{"num_hidden_layers": 11, "hidden_size": 192, "num_attention_heads": 3, "num_key_value_heads": 1, "head_dim": 64, "intermediate_size": 384, "vocab_size": 6758, "hidden_act": "tanh_gelu", "norm": "rmsnorm", "norm_place": "pre", "norm_eps": 1e-05, "positions": "learned", "qk_norm": false, "attn_scale": 0.125, "bias": "none", "tie_word_embeddings": false, "parallel_block": false, "init": "normal", "init_std_qkv": 0.0226, "init_std_o": 0.00481, "init_std_up": 0.0226, "init_std_down": 0.00481, "init_out_by_depth": true, "optimizer": "adamw", "learning_rate": 0.00173, "lr_mult_up": 0.613, "beta1": 0.95, "beta2": 0.99, "lr_head": 0.00633, "max_grad_norm": 2.0, "warmup_steps": 354, "schedule": "wsd", "decay_fraction": 0.666, "decay_shape": "linear", "final_lr_fraction": 0.1, "batch_tokens": 16384, "max_seq_len": 256, "doc_mask": true, "train_tokens": 215300000, "max_steps": 13141, "dataset": "wikipedia_en"}
Each number is 128 + 32 x the weight over its row's rms, rounded and kept within 0 to 255. Layers, rows and columns count from 0. Numbers have three digits each. The size before them is the row's rms in percent of the matrix's.

# v: layer 3 attention value, 64x192, rms 0.0735, rows 18-35, columns 0-191
# o: layer 3 attention output (transposed), 192x192, rms 0.0761, rows 18-35,82-99,146-163, columns 0-191
v18 065:149138135118098121089055103132109132168112079119097209098137113126124085099105139158105130133099108132119129164157197166109079168144148126120101100196170167137048129107147098114232117138130106065094140096113111094157106145104121093137173128151156085103132123144153112118131040080122172197145133134147125067124099105099163115091123120155167185111159159111130114119109111099124104155163172204123094096128151168160137126129119119157102087083103182139096131133145108118124203147139133218095056109119142208077125130149156160116136175141129080101150128150142178140147125148127098148
o18 077:136133097100115141107150091138130136161114050107153116172153147063144090137103174116152133158147112188154098193136092157127127132090140140118115087107146117111144100098120174163086126078109061104132118083150141139151122130104156081085150072180106128141100103111171144115116145121130145152119207146095234093103138143102126141092097144123175118148149116067139082128115089120136144123153150174112091156121115111095136169139142123159089118064141094147127154151097136103153226119185184181120159147098160142124115126095153132083150154215048152125184137109144054185179162138154147113
o82 068:160184140050149062098150133088168111139156092134145102135147176106107121114113128113085160136170140117120131145141114138127091093138104120115102069137149094089128147142110134182158105240133059128090080165116149109125090115124192084111112111116149146130155175119127134149145093095098126103153142143157072139122137123098163111096154092141120147140127123078139100123134083141096174113167188144117134101113116097105077164120124124155146147103110184119215151083150141142063168107120198157095176115105132179099205094139159121110138193143125110119148156239139155086163159129105074076
o146 069:148141147072114131108141141094120149129137078160158103172151115133113101089117155107138105137142139127180115144180162132150139124128126164061098101111112138145158151153092168142121081136118056101163100143095116152121130115137193089076127054105105159129149195085140133127103124171110175132133187076147131112105116144117124096087084147154170085163125128039186138131156103132134129103146128176125130147086098079097115169117131149121119122116120124160181158113152197177085163087135170116157186070132148143116135143095128110080178093190091125100223159163127115161216182159089132059
v19 081:126143098160135122158079068138086115130065123083084110076108131129177141109130085158116148125099132145121121097117167136103119134159118122131123128196169125125097135124140160173116182160108117096143148119138108112099138146135101137164129139107210112107114114182182080097119046056089151125133110121117168128030102112089177090134107120101095158077101178176120101138113163078154032175110157109148141132142164175069117106120094103075060179100147142152126142113092107147110140135175157147164055136160147117121156089161086103179130125115141045146118108139142155141107161126127083185
o19 086:137132152149134132135146088174078117119085124115131124080114136123170154150083060089138063134107135166115121118127090186138123108167167091099135125144098101109158208103128129116095172158068141167101158047156106115145112145114089115141075088120111085156136158098198136111133128186151117134087127138168177135109083147105165137154123089114110126118046090120102117132062146153108137113137092095124094192128149114114156108175134127147106139087096116139208149127083163149082115123143185176148131109113117132169145146125150053125086044191112106115135120238145141094065119122133111155
o83 080:144180167071099076149139119123113121122117105078149076059177200113122169110115138074072170126135143126098123121128123126129050087181145096136119075111143111108182204169122092120125127190114084165109092116107161084130119125123143107085094148131140129124147103101114145161168127148132078103124104140113079157111121103083143108112180145118095127149138128117110130121130203157124132090138178117120142117110136154115093129105140090142124109116154190087150114115129182139098154116078173158090186151137129158108130094152145160134084133127153090084181155255145200058110082134120112089
o147 083:136192163094096088126118130146054154122127122114147113114099113155076138096068117098154107172149131098158179125176131104117056162129086134111178097143123114105212172110113144186152144140091118181132076142095117161133121113105177111087134098117118139186117123042127084117152155186196145122138115095143100133138113092146133108117085169140112127146172093140109126181124188077107105108127083131081115167091152141109150125100160115104126099093120121150137189104098192147091114102136153159149159090129097155090120147053077122126139069148100134088140126225114091214099153131113122155
v20 089:105095130127139133111155139096106108109095079134131162123145157103113065107142171121147150101103106170114109098114131131103143133073154097159108188170148088103073105160121041103124128097161151089136127122130140159142090166079122188149171142177115112128080074114165108121068106121134171185131125156094133138136136045149088124084101165106185175141156115146126143086135085127160100119096133085049099077114143143153062195145104099126075072172092147143104132128145151107079145124137102118090146113098234160113159141091107102131170122139099183142135172133131121078141116214121132077
o20 092:108144136096169102072139095093120122179125098139113132200119089102125118178115167147175158142126133138100139189126135116121119136119146110123154094104182135100086061120173113122086109070117098114136130077115090193119138063123145119120141145151103108102077143169135152139084098129170173157140151094105127081118155097117092122083121147125161108169119169087128161118187143138135156166099182120096048117137113167173148160145092148095100150108131160086057156095201106138164206088155167154131149160163181113106094114125140145114150104126138182098094151019088094179155180162160150111
o84 087:130129147067153118073128141117076108101223134158130092187132133127106108099118135150148132125148128121178121146107138106101172151100107165082154171149131128158125086074174045087149142106115123168093157090120116141142102110191091159141147083101131153164119118170137147154106109109088133108074138132139122105195122171115111097123124117146163064162162105127189128113086133177132153123144163168103146122121083074148119148182169136157169071147097113143166139195086115199170173097105163142138153077140221175100151129128172131088170174144147085138147121042114157135170117118098158154
o148 085:138121129109146157085117105129102111133173099124134136160088105111082125152141156157136060154154173128150155159084156115169102098144109140100147160171189128149088112089156099104128110116137080122085123112161135138106147069198085159166159103099135171192090144176119165127176142124119193114184126079157152117155093165134140133133193111149151112169152135081153118153110164117132161069149164077107209145089091093144122131102118098164128171131112109089108151171130141161172191101105133159156117139171176155094171138107127171110152121124169153100201119016133121130174145163178205135
v21 090:123127105163146149146190124119112115078157138071103094177102095172105138117093096133119124135153088095099106146145196081088100116090177130167090143126061106114154121137140111086169098130112130137180097125104176091127154142114134147088114129164077188164094101059141151137093137164099081156121104113140145099184087160105154144117136126157161057137113082167114165151121092122158137126117181164077128102094139143109102160156132094144197074136092104138151100128110129144143138103109157132093172139155152101223191157081131111096074135153197163217061143145133069128116088163098112112
o21 088:162188127161091044091125124145083094116149138070126153096160124136130178034103087141149143162098130144112080168143176120099128088125125160143084163108127150162150134183117147124189150148155123122143101117089166141080181137136101140087141108111133110159133103184139087084147150131100074145135133152155144185098099098067172095154175154138122142133125151179151141139131151115106142100143088185132179111165093155111098132131145127078123128147147159179146095066104191081085097140108143035092167109167121129110104103084124148132163186123079120123195102216106125141089123078108110115
o85 082:159159136136184128124071131147115157121096157136122150074055129147104090142068076166178150066142089137120129170111112134137134119058068152144189134156119101146161137064111126155113155158136148064168151162141087119151104109127173133127143104116089128134106139104131123149110103129187136148119145120097175120116161126082112143131025126118115195134140145150111147150149083080099076124046097151165162157097098128140128156108112176116150094051097098127151181093133182106097117127188144156161102136114128139094097151117103062127194113141105171094071086191165069158131142110124126166
o149 095:125124160162182122111114119099129090119069123131183146123132132104184120070144091165179109136114091132107094131105156168131156081171134167150091145140117136142118135158163107073072103211109087065106122109184194095071116128114086151111054134128103133111137137170080173124107169076153104148065119159116169171095125113002116081152143154113164148113132126120119130137111062106111146089131093137137120090145125148053123149106082147106098130138158037100143149128119152095100132137116118124132123156135179083108210112142099121130124166100162151166132130183164137118170151130114150079
v22 124:140092144121122121179159096109127138140158150096189119143119153125088100147147128139107125138136099103168116147134164123107109110117194105193141164158141147102096160167132101149159075151146143065162093126109104132144088187070161119133134118143090150133191069125126147159107102191103057140117142146134147182140112146132091106152124147139120168142124128147156162113093166156110148191099176082109141098142165171138125171139084140133124046171148209223180166131129113179118103077071152109092173130081181179115096185114161123108151104145097108149068169130121162142148155091169185075
o22 108:121097172074131113144142106151081094131125104126163137101181133106142135091098116136083062148041159123121108199156161123140083075191186133152148092134134149043152130125146083128150107166106135124115036100125191071126152095179110096160131141106106141147191114181174161125184055106132137155144138149130106140120088109108127111131171123109088150115169138156132125144130178075064125101129104116179137103141139123123131136108067129162121078129126232116191161076160167150118134078103166112164131136080168123112141095143160101155105120138143130055162130115152141104169151130129128129
o86 128:130137230131137138087153142142076169139139151152129139121130073112145098070105068103156072139115101140143079100084155119113173166063101179071161163189067112165152115062116112120130123086147141139144149145126146194151145109115096163133124100091077114135142115114146078117063174138119120168134128160165138098150132146118157150137072137152137136128134144115124148145084112098149097101084080142089101178094097134145128110176133116129124079163129084183148167149043169152163100137150106105171115076082155155120068154106204121123153091118116170104150081150072105154115096152082117194
o150 114:089108149143164145129084121119133106121172097126157112121106150078124078116096130154111121139145103120105140083138120123158131105155104138089126143141159111176149227112120122082100130203099085129063127099150121130093127054133138148132134114132123189154098157127074181179129123131069115111134114160136131107120188085086124100127143097125122170099155160088118130175160107115158142016117092055157149110060115128120097104135050103129121083090150120094192088132150155126161181207132122198181159148150158086124123072128080133154167152111187172118145121145128148063150153122113143139
v23 116:075123120104154083194123091109131115135106155149142129056166136101152119127141122106124072153115135103106124140071164172091097103090143137173137123206154141156071137181093110132173088118119146136145129140105107107110166073133163110151099078129136122100139128145123149128109127141192113110136118078077126141148115124119112155141153139146070177128103102174177140131095120065128127111115110087185148143144176153156178135171102123160154102118173152132203151141110102146115110057073151069131174034066176107115066124187209127097155073103083153169110100131110139139123056148141166130
o23 102:121131119069083130138176104100127085176075101191128117119156091168095154115150136155068135079093168113111161145112121172156111114127152143164122140152144122137145099161124119143183094134106165160162116131124142100191131098216186110138157124087130123156097110078140106158197095172122093121166160105115014118154102200179131180140204136115068112133152097128104123133120174089078129095116165098145115149109152086098141084150100132164153146222111110095182132056136165168152109088103120107124153064109121134096165118135190122134129066136121133113104162112160140121117142139120119136
o87 103:138090161133119126135167136148083141154125135150146129124096054116105124146103072155157071124112144156137079130076139132111101213066097164046128143152103163168116109099073163137143111073112133128130203116184136185119178144120150190142130075089073147114125117113156159109134176144123133102153179104144143093152108154106143144138074149152125117100151125111160150154081115119177113099082143178145123161102141154126179138147168123144077094195127091130160112205076126097162098177127128122125138098122194145123153159122172057116163096167074151165145136105091140090081183128077176147
o151 129:098148138130144146150123109122154084123159109129158028111076165101075108153105123127113182106136118117091137121113099170161131117098146124071145124068163103174098136116090212134112115114128116150084140129153174112098142068135202150115118120139150176124112119170113207174159085118091100124150150170147117135122180142143155156110131086164144122080147119130127156141099101171166124069119167120217121136082116110141134103121137148163129129188142070103151068142161161064186121206102138169148134115136159166094172126143154076114165134159145107143099157117136158040091189119108087168
v24 092:113170094116173093110136122117114098195109135129196112143145151117072060163133104161141088172121122105102121111083130152132078139192063112166138160113132180112125089132110137072110166121154130057159045141129139133099156136095125160148163103155119171096162139132131121098131107157142132142153140099174140073147138171099123059119138059168096171137122088075053157127138096135092158125148105117101125124166119171135133136106120092167142165121097160165041163126115078170124145180156114107091138121098163183090143126173138116104121203134135191206115158138089191121152136159176133117
o24 093:167144105090150198105052071112179062180121110219172115152110174153096098143080135173128134094169130106100133151080140182140159095118134120127134083071131165139126127164118189113102108113120069094099124153186133158134162115123136104098154116141102144146108070122133111148107157112100138161091115145079113091125168122082142101131146093128095132105128128114110132091143094126172123068087162133173161111088117113099146211102057168098151147087102141118134128126153083102216141114109131117115185165111099137126123102184122122124123205114138176161137136181130116124163202166115068140
o88 104:119118152094173109087113178113143106115124155137074146176097122168143137101131072134168118056184112140144100125166101116082140188096128114131078120159137159102118128076105145144160084144153160116132122165058113107136139136099192136148085059058166150139190180145115175136094140147114156129168147118125140109147099113130118109121096121110113198141142117151123094105123030116164099094120119165152131127062139108148142152140081132118141092184081108132185115096149102134087060147141153057143096070131076118104198136146138133104149162164089106078052153154111119124113167161066086129
o152 092:051116167098101139194102175069144098096172124133091149155130150103166132146127094126129098118142135126135162141132146158094085111143195134088077099182070132073090143165091183118179100139075145063114191090175097079112100130134208119108080096099117220144146137106165168127137142159052112092097104124148110148148122062058151165145115132143151146118084110118162089119102132167131084128093123109115116107096145148148112203140081150167097126146120167112147119138172157142120133081074108062106108095119091103083153142176119093088131162100158113151152149144115117125136158137119109095
v25 104:114143102085051166152157137141120134154110135170075143101111185099106137093141123136135103125169123100128148104095185120110147098118125155153180079162105106072107150108153107165168098138082153138109118115106148080151189070114141072117115144165183129111139090169107117118144139140155043174158129115128126129153113130143169193138122125198066093094125104160151134115097096087088167132130110094165160090099115164183136093163178128165146117053128156081122086147106093125162112080066085081157149101106124170120118199145162118095166117146125116161110039139099097113107083060159174129
o25 112:118075136155081118117189127130100092131164133074148155054153180095089111054139099170081116088087140135174137195159106177141134132132125203119117140181090136138112130119095076164218134132122153138126128159102166101152127168150100130154173135124182170176162069141148110094187104136080094088116145127153121136154120120135187170186159159148094169160153112164138127121078167092091119120136108119132173171180182108087104080119174059178123093155091119179148160109102176150105147100094108099121149072136144145118121171099129117144174101124123086157152129151143144070118103135144145119
o89 086:120126191143121110135144083080219105188073060124149044131106116113100112105128102144152163137087106155112118157137107158139131123129145117102146123110166100126081181108111076149142121185126129161111130172138141159110090085113101164111166079128092109087117139182145138144096085044132132117185146148159110157095149111151137159113150123167140108091139188154116130163164144064144134087097100098160102147207124146131104131152049131089095109200155116088157118102169187095107173177076158160143102112134128125106135101133129076120124178089101118154163155207188128094135161127119092094
o153 104:111086138204135126106180051086144094126155152172171054136107123086101099085094114176126136121099144124111080139144106124161180161086163154081163157095073137179113167128151103181092107162161119111129142164123160161141105090117113165137141097120101112089163106131112122141078054056135141139167108148113132139125163130148124105142139093144100145106123197145136140149147121098113097134077080165202146185160130108115113124127127117051118132158101088120170131134141170131134147139092129149164095081167107101097154157164124040138187134129110108187129131209176154090164191168097114139
v26 116:205125195085131126069133144243070139081165083127106154157122153180040162148132122086178143118130168136144158128113104101115139175132155145141103115096129099129161140131119138128137145093095102151123091124159141161145127115106099143130120182086087127144182128160113129151061140112134135113128133145176127146195157109124065147132076206129133031171162119089157168118149117156141210084152105149067124102073104103142161099110138126139059147157160105119148070130108098127128125124118114107146146141119124181110084096100148089118131135154111103127091118126120179132104129186160060142
o26 128:115073113135143121144074152107160115109167131045119153151154145089108164149099117104128132089108119116146102146141146123094140147165104197158066104151066186140094138104119121115213135122143105106088079165088124087070114138126047148124216201109149126161144123145128103072157148081130139123121168187117159125118095136095086094137106071129124124139123180171131175135154111155126168131128171118100105132138132156174036170070111117113114085097138132152134147174132165118065114110184157125121121157111138181075048102128081144125098189131087148124110126102076143133142121101175127117
o90 107:075143152171163147109163080143212111153164093133149112182141138144128119118113142142093137217095166151082137141150150109151053066194113130092179129103172031131129137184159116126102136181123081155138135123150161106082123114095072141147167100177123106102081104147139126119134136104137105152134094156132132161112142087163172171079148118114135106081176119170097138132151180091155123105104076104124151132169091149079072104118110144088100120099176147041096112080164137166159178142119106128140131167133108140160086094102115134141045142093161099139152141101172133171126145089138093126
o154 102:105065082137153119121195045101117128110120144171129085141123066105141095118150139154130111104144139150111069102129094054152136131151073120092137181150099096140100095116165021160119163183175112069175117118101119130180125124120081150154148124122128071085146114114128061113109097091163136124158142126142163124105130137217133123147119106148079144096158125165132096120080149148136120132065121174176188172215146150131121129198134097100106054091131104072119107142128144131129161181147144131195122109127097159201074149156130152140108156134127145122128120148137140135111153112117084135
v27 092:076115121095119125107106134121150021154161134101133147148083158115109108165151126107109150172115100105104087138157095148089116096140176089131081119180138191155116142160166102108107120125148118151144068127153143191090095094103146147107198119156107119144094177116161131090112107137104098111156138114153110118138183137137147086123129092160137129156121142051063176120133169124137092079086158131092098086217125124096154207048133131078173102097131163117058148142152147090143154167183132194125132152160135131134132149114069136179095185138163113160157160138144156176148137165124159074
o27 097:147167135072161116076086105155127136138130123154151121200136152163127142195083149151148148183136116125119177187110133077125083091099107096110124099058169110110128134110127196133103127140142106118118106112180104145133158100108176115108118134143116174098079134142138157197064094102159150174119055150114117130094188050143105085079070112131183133108152142100122147120155145169152132144076155121151089126103115131162155202121112154113138134122133200123049078122170089102150152113155139170123137169120117157100156100149133140131102224116134166119132100158068084166155193156128105138
o91 099:148077102132151103061130142076082143098173133100106174102142146122133154150127140127130123072120182113140156116117145084103170147066157136185124121163051127152143119089094174152152127068200139119157096140119086140153167121084149081137107121114115166191138179095134096111093099126121194132121147129095118083122119178144114089187081124117107164169114096116144150126092073130080106140130194133104117124108141087176153150087143124144133137105050121194141191130112139061137086080162151172103145073107125104114203181121135116125178105137114182095090104151068087151134148153154150156
o155 095:079119117097091142118089138148110158156093110088146198111185160120169138168189145141127116113083128147159192136103132116097107115117165133196136116188098095111143146132077168136130116106122127137147165112174072115164158143131150094132108134137148165157086175098159137138090162134077141129056127125133085099144141101080170131184100167086165121168132111100126131121091125143094113151111161071075100043098138102185110193132085174191069125107121183163121097139165138117134139074082137138062159084057090083123162134138117133092140143106133200136173150106084091118127099124144175098
v28 102:141104069063116092139155205161158096154138080111058147104232172118140133123116172146127154139104169194168090125089164133093142159101111168141063120149150056156108165137096111150173143109083113125088151121129122082114162113125140147068093145123122168162048080167152078080146057101134152134115191132106197111092140134123141170058122134132139110125161157168156093122140087121110151155167081148065161148110077124107082091122170103142095123100113123133125126160122103129116167095169135088097139112138129097132093112093148100090148125141107158103174132135151095145143114186105117173
o28 110:130100131126119132113154129103163128130122060110129136142158178059107080138116198132179154130108112216169107165116109127142175163160153123112112104121138136143098120130110095141132164087095049140130139122128132145127118135110139105056151146121095141156119120150171133114121111089133195127135253112115232109093141144108135147042138148113176119156149146093117109114147105152136145130184148156100098162132135128117136096109190085156098144079149108140109169151109107146121205120155159144114126123148188142146108168100151123093136103186052139136191129079138070126214162130149161157
o92 085:134137125121131125124129105109170081106157051115139103123163176130098061149086185092123156148134115153124127175164130144150139115178159126091090123069167121122153159162134069125142159148083064158111116131158125134108111163141142105082137109124109191137132117108100204183152101112117154117127205097159164141057118128102126100069159116127139111121161127076148102182137126136111137104191165143167109137136123111072133145119193134160134113089124159095192170163140118178105215143091146135148165146113173158137219128138137110101141134163112120132213164138174132103232119117103159116
o156 094:146132134152103137114159133106166122118117064153143092123156119081110045142137182108167116118120130196156085182128120114171155146171146130091116100068162155135154127142147107137115139082130073094149126114112157130115122174145158127052128129116076148141152135112151153136156094084152184147167215132149205127076117168138114116092149106129184111132114121102134086114115114145092092135201159189161137174122126104100129173100224119163129156098143118121144181145099147161149160131136133131164109108133190163124180162128168118081118095194070129142184153140162109123224178160123171139
v29 099:138084167139132175092126090065096145119052086150130102119138105093127130156119187149115123085121156141151164129122152145130163127138101114175131169114167110141114091110105094118045103116193138144167194130121146126155099124152189133135118132115117107062154168106149109130047144089124164111135154145074114110089184088135086114105171145089142172094147187143155130102171102128156033114140134120200111107157191122133100133143113145175084101128172114132183146108128150127121095165092141143187054080127141148085101167185110108128106092104091071116136143114175199101124169102112122087
o29 106:074191131134167144124143068120141146128104122185091088164081021140145098138178187101100157106183130100078137085102118137156114139089118087122172158130170098141097058132164143105041082076145117093148147086119119135148095080130174129138103104152135091095091155101114136127071149152163178145152128127124071060128192168168124108114103132106158113104105133090127110142157120108160129146122152126120100109112103132131128144173107170119121151140144079104117122103179107115176117162131107157139146065128160078156129098142133109097135075110176137126063174044159160161147190156115093087
o93 081:111150135118096103091155148176119157135235160137133168151160089106112166105125159115143130161117132115081102111074190088117106152147112146057164134148119137112116086156139127092145099085139110130108139068147133082128130167175112132140119122135160090135157092111142092116206156127105124100186120137125152133204138141139177147103139119141165097106145102124181094105086181174154176132131103178099131117129099105105121142154188126152124057149138120152116058184064090173169119154126140129121179068177168128139069107132141139095131118147143099168112102000091183125120092119112143100
o157 097:149166096078130103091105146150146140163205126115112179140110120141059150150122169100100144160171139082115160145111159123140068097117070123127152089153190106115078073109131176104175097082132109161058093142118125114106148055155123108170165135154207144159102073136155100108202137158118146122187119137128124066139150122184137165115172165125133116123151136128123138129142179131203193121147166109098135102121106121130127109089135113139139129107130132149101073130141098133164136119161129137110152153177151137135075075072095192127128096124161121073087127000127142141125122111158101115
v30 106:092072098115122099110096147111165096207149129170116140187081200137111152098113129182117108145160158136180112107155119135138127099126132143114108102158123114140165148225129122118113137124086127194143072095143173153155063156151113102126125152154096132138044099088113100067160116149156119174136111150085156150120140102132153090161184161138122064121110150068107121167138097147125171158099075068156108169067105088059105116083143112135112138114114099100100080124148148078113133127148071132128170163137095110083111157125173130168127137127205091196180133116139175114111113137139189109
o30 112:139090149090082068103215133118076124113161174036115107142158178074104124153121110152173129139131108143180135169136085066147093132133127132114105128169133085114107158091136095143166171140142113158156096119160113128107115151086135136126164102124138224153128142134133141178138103097178142117187095110122150152123144072156152136096147144147120136141139113122071161069116192145125121182118149124107130160156131131147134135091163100132134081148118192094045143098154165136074170108172128158088121104165197167102191183136141152140129124103121127182173077138090095103199093128129173169
o94 099:125092055209134193096102053091079153132140115085120164117167118139120087167117115112163099105099097133197166126167114153152228143186188135144141152064171125103088140080125140097170108077114122156141114109134103149152117132132098080176132106151109156183136165098117114087117151139127196126134112140160093066037097110149087084169129133134138100079113131128126161143129123121119146148156148129196093158191144096152148082136134171110102188136109179139134153153194140086131136087142118131170176146124146114177076116092106138117119130096118133126169091120141117137190142149158116133
o158 102:087133138192094156127132071127077141100132170065109079092200109104134134110133129136088100093076125161148098184130115107122174185116182140142148174091146136125112160105158087118058109115196151149184106098082113145187094119105052154142120168157119140155181126105167091090071140086108133124120104124094121143116072123131093154163199091132135127180097153177150110074098143136075129122130163159113086160146150111158085100154171127156132124151148197126148155148200159119164144100119165094107156080141161102150104148162160136144115121095129098167146145142134143090154041181134135154
v31 092:150137113100072140055119165186116078088114109124070150067105154140139139090222135123187162145134130087120184170100129120188144129112097122157138133080091105108128145115120111144121090097078120162159049079112107156139175093095102200109175137090141178174076132077155087121125169159202115136123124113100146130159154125193152158126137102132080090125177115119148126114110123110121115128099091119113169111057119098118120139132120084160091080150132117120123035121103120110158135154149108089130180145147139102101192144109063105122123121105155074145141120127166088140098063145121083157
o31 091:124071099158109079121115149086108120130141115089112181096122179074136097103152083159134143091146106140141076121184090173135152140130083189121106163131087185127118167131124089139184168102089134128112118137081093132138121163077045150090184177094199146170143094104129089060158171188081098121121172141119177102131107061073150137160133142149085158166108163178142123106135121123117149090133101129119131149148169133154050128136172076173105118146126131183144170135138135134074156137099168065132150099161129132119090129121086144163189145145117142194127160203133111134131136085142139142
o95 105:159168188096139088134143122095151117131132077101089075133137190170115133123110140135098192120108156111105129173110101097163055072142157101165154090091174063081145188127127050153116168162105095144116107127141156069154101117103095138128109088145093127092093101192113189185114061118127098122146125131131107173147146099140144138113138174130140084142134133125041123135163177125130141118119166081149135104175130137128112131121077137063142099077130189050109145098152165129126182132072156145115174134099131164108172118154133129117106193106158080128150168185168119127120141096177085121
o159 098:131119154189100136148159065097074144152080123162198162116122112142141113115154091220125101128117111117159093096155141074169103140103117154140153153163078122119096126064188041188093152153156118077150123107133130128175099137108077172146116101090133084119120083080084081106096121076161173163158123146119132138159086113150110103156133172064099155153145186176088083146128120119105154124085096171151184154165159109143120146133111102067090112107123124149109185103101157127136147138108115119176106088087099116171145171146115112127145150136113159145149158211138114205156162161104159135
v32 102:120092105130117115118148140117074103122112141107156146181099130136148099111123146119127163117140069138160127125153066085123146125130164143170098225107137033115076138194167150120112137136132139096165136076132126163125147182152128147116111148156045111130057117149160166150106090136111129192112105159143162205148119048097125115139134132092146098119119142177139154096124103150108122166088139111106128111144169192097066186130124087166129090147091105118100191126150178071116136059147133091059171152104145095158119168092089087137161095136104068165150169130182107130127130163130151084
o32 106:138081220103155119080173133137065117157150131098132121096110129123130138125080120136159106139076106188152124185138151109141116045216220087134132114123125112090096116136159092113121131117100127145126115087102108141120118101131088120092080110151122097089146177162203123099123100163153185122135136098148142154118129080103135133129118121116147104147097169151109156074140106096129152178130080131100070108167164146116128126172083150106067069128162212134121148082161199119094139095119153109135110157138188138165104148133136065164089075122151126030144130148127127072140142124091112101
o96 099:141121160114141145108153131146068128119153122129147100099169138095079082167088102115124127100125104145176140174115178128145153135129109145093178192128089119140164142084129026080170191103107119202147153092175141164155100134165071127160148083140099180163131091106084112149120166112147088134058092165136142101134097126104124141132112131153127091177150164152168170170101182129109102141120143146099167172134088092157133057154176157104131061064121108138133166157053125187186162109093087142138136154105205170153138163123156139115155136106148138139166084116142131109175096100114167148
o160 112:154127141145133114080144139137103127126139138108171129101124081126074105122094116163157074145150139169161159178153166117177110101132075121115116184162138098164123131105185009094157145171148101117086079114091155164117131068163060179135145171126126155172133139126076134095156146105153133116162107128159153123162106147135121110118215106117126119149117168143117128150128163068100146107140124064100141130118124111136102089144154073080146143069129105101103200110114134130142143158115102215161132196135199149119214135081137169128116120095170185113110111152127131109180146160149200146
v33 112:120149101105124106119146135076107142089154152133123141097162132104123126206091137060127082147128084104111130135101153106135113109118083120105086079141149145085152103089106074138103139173085160112106145177173133131184145049109148167119087183149125137150102142112119091109087184180139133082128128142147095120175086097145085176108138154176096091113106083066099129157144126106116192017130137139077129064154086134108083104165176150112113177085146132106128133148132098115174120136088100129129143121065105150106124108141179165071093179123137146166065077128076118157126051113112126102
o33 107:137120126150164113103105128096146104146180131134140139119149096167080120088112133140118079100146171105130137138043121114128131130089110165098081132100165201133097091123074124096190112098168091124106094167132186148076128117142173140154189156097131182170131078178070159145156160140051111151124105117139104074130154141132130135150148121144144147109162156112151142119173126127130158078095173146149183185137153114063143128115139125127163177170140114100059132128140093161155106120115111112102149177190154144152083103149157208129114222069103124169159080114101169168170124161166173174
o97 103:116098121170137117111103156082179109141179105138147105098070087145112120162141136151140168113118128106135137115109140156141156139084108123172154114148164150139070113080098177159079109112163136127123107132125093148092098102128143158105164105092117161169172207113142112056144090124133200114175140159124130075095148180134128131175110113118131131073099112141178137090162010112158065087115127083142110144138130100117128169072111193160142165170095085113124127097203169079122109141142158144131112093207121064105191168109092089128144117132096139129060165147133092129128173162147097090
o161 122:096075145153125124146124094100173123165138088220104071132121125119150137154126109159123100056053129139090080144106107145112183139102173150122117116105083205115081167124154123115102131121183115136185178102157157100155119141147074127161185107112106120122192122155184140156113119111114158123105129149116105142089133213071148151197097136145139097082103118151167102098104089165162100165101149128181143159189154126100194158125110183128155141139107086084192105115151141117145126091073136109112142089156165111151139138195151072076129156124129121192153140160148170098125176136120133104
v34 093:155140165203128160147146093099117172143138155164175138136151070085162155069130174096151094115135150118142102116145142096158140153072093095161178123153105133194174124154122082108095131088154145189177179132097089159078164141078163153135097109202117138163168137130110125143145153176149145127129166109072077075114119083152102163119150149110178080104119144163164120151174102145153131108153116120069127145130135125164136124161146202144155109179123149173099153123140139150123119108110164135167131082114108087163109196077200207118168104176091133087068150117112131069140174118115108094
o34 099:107188068165089124168130105125163144118091112158072128170087037173129185087198174130124165111160100127146117080124137137105098171122081154180131179104198093120108061130170097093144080114154128114171118157105116142152133142152145152134144145193117073123125099156076120118122148169167127131183169103110108103148076159188115118125134173146144107135191117142112113187152134089134107150176147161122128086132109138130104077144121156110134126161164122062073132077133114189170110127109114062121140108136118106125075110138148173134165110131187127122120146057184098199108113158108130124
o98 097:123131093139104165126096138178141189104129142134130208134098071112133141137162109154167107124140117129139097154113117115057156168100113185094142168243123147137111093081180172121139136088111167094122180135135115140160100165187141141155166155147132101139154152127147091081104151149150135141140162141124201154178129157161144114088067125140133168077131126148125095111136085131125136169122048108106139131129158120186164145109183110128176101106114073155127101108097092110109088171168055101099102121155110096138055125134092135103179090128125112154092091044055128167100104123138170149
o162 105:143139128116199112174092104117194147083147110077103126163112148161119178163166168073129209137119102118121129116127134141098143057141156113120097137143184112121088105146144172026104128109094150135074142144165124090093116088150150125124123157146146133114092128183095184141097095142100095115122136149097162134137188134149124115085149141135149143078124101075086136109141118149214161116162127058158109061146081126143145099101122127153112177149130078120125045122166111077127142148136097140116112191182087107115060082131126114111105143152193092093134116041150127096103114105156128107
v35 098:105198113124152106119140141174092106115083114186134116133121124146132112107063120112148099092139066095148150142171149117113169091111141142121107152063132126103090145175107177088093102135120136082089124092114169121127194140157118165091088157124160121095127106116169177150094158150176142176135101153165142106156116155115167120116126088146112110134151143096123115061081091081075134111161211119131127111115088179100138120129086074164122120142093089081100133133097168067159156181128081142106146098081120087128148150156167106106165131149173153208094118137147146131137003207114159100
o35 100:142102135125113085098145090126112098153139133126141116063124147122119159035129119198139144127143111142118118165098130216114106132100168174120138129141113124178137080155071190156203096084114125090108148159080118164139119192138147135082136101176126136097135098074133088076135183176022131117131157129101094116155151125079179165180117158155114124112122111166141186075115066083106131092085125134124106148133149154059091146124093166129135076159115129183126149076070203092148110120115106062130166135101142102146124155085139131137153189122102132144133161124111126153104138145103088125
o99 100:154156105103146105131081106114153097149097086142116033167139137139069105187110126101130176112156119141161140142141104131176182133169111075183135067121145115102111148110129105107127157165109108212149163121158118100099082123112108115149172039108129165107112134143136152133191101066123127122200109147147134135135115124116135150095169128116099133146149078110119121155177137113201125087101137108163150096142139119145107136169091183092125123113119115056164090100138127135130191177087145184142164155151155154100207049159116126102153207123124113122157158147141141088124211067142106126
o163 105:137100117120133123111175131103132088139134144110148115130150129112091165068151086123158078175116150154102078131076191187164178137103128141095155194170090112151108112109120135163158109131170112074133124135124139177148148127172079147119092124075108152100190137186136131086146128093126126131151115166151148147176044195104160057119163077173132138134133167135139109140078106121115132148117099148130147167121161130147036127153147124053140148133139077092160187083154172164102120142033110155131110096139153107122168171121169097103177163063117127142065135162143128105158162178134102097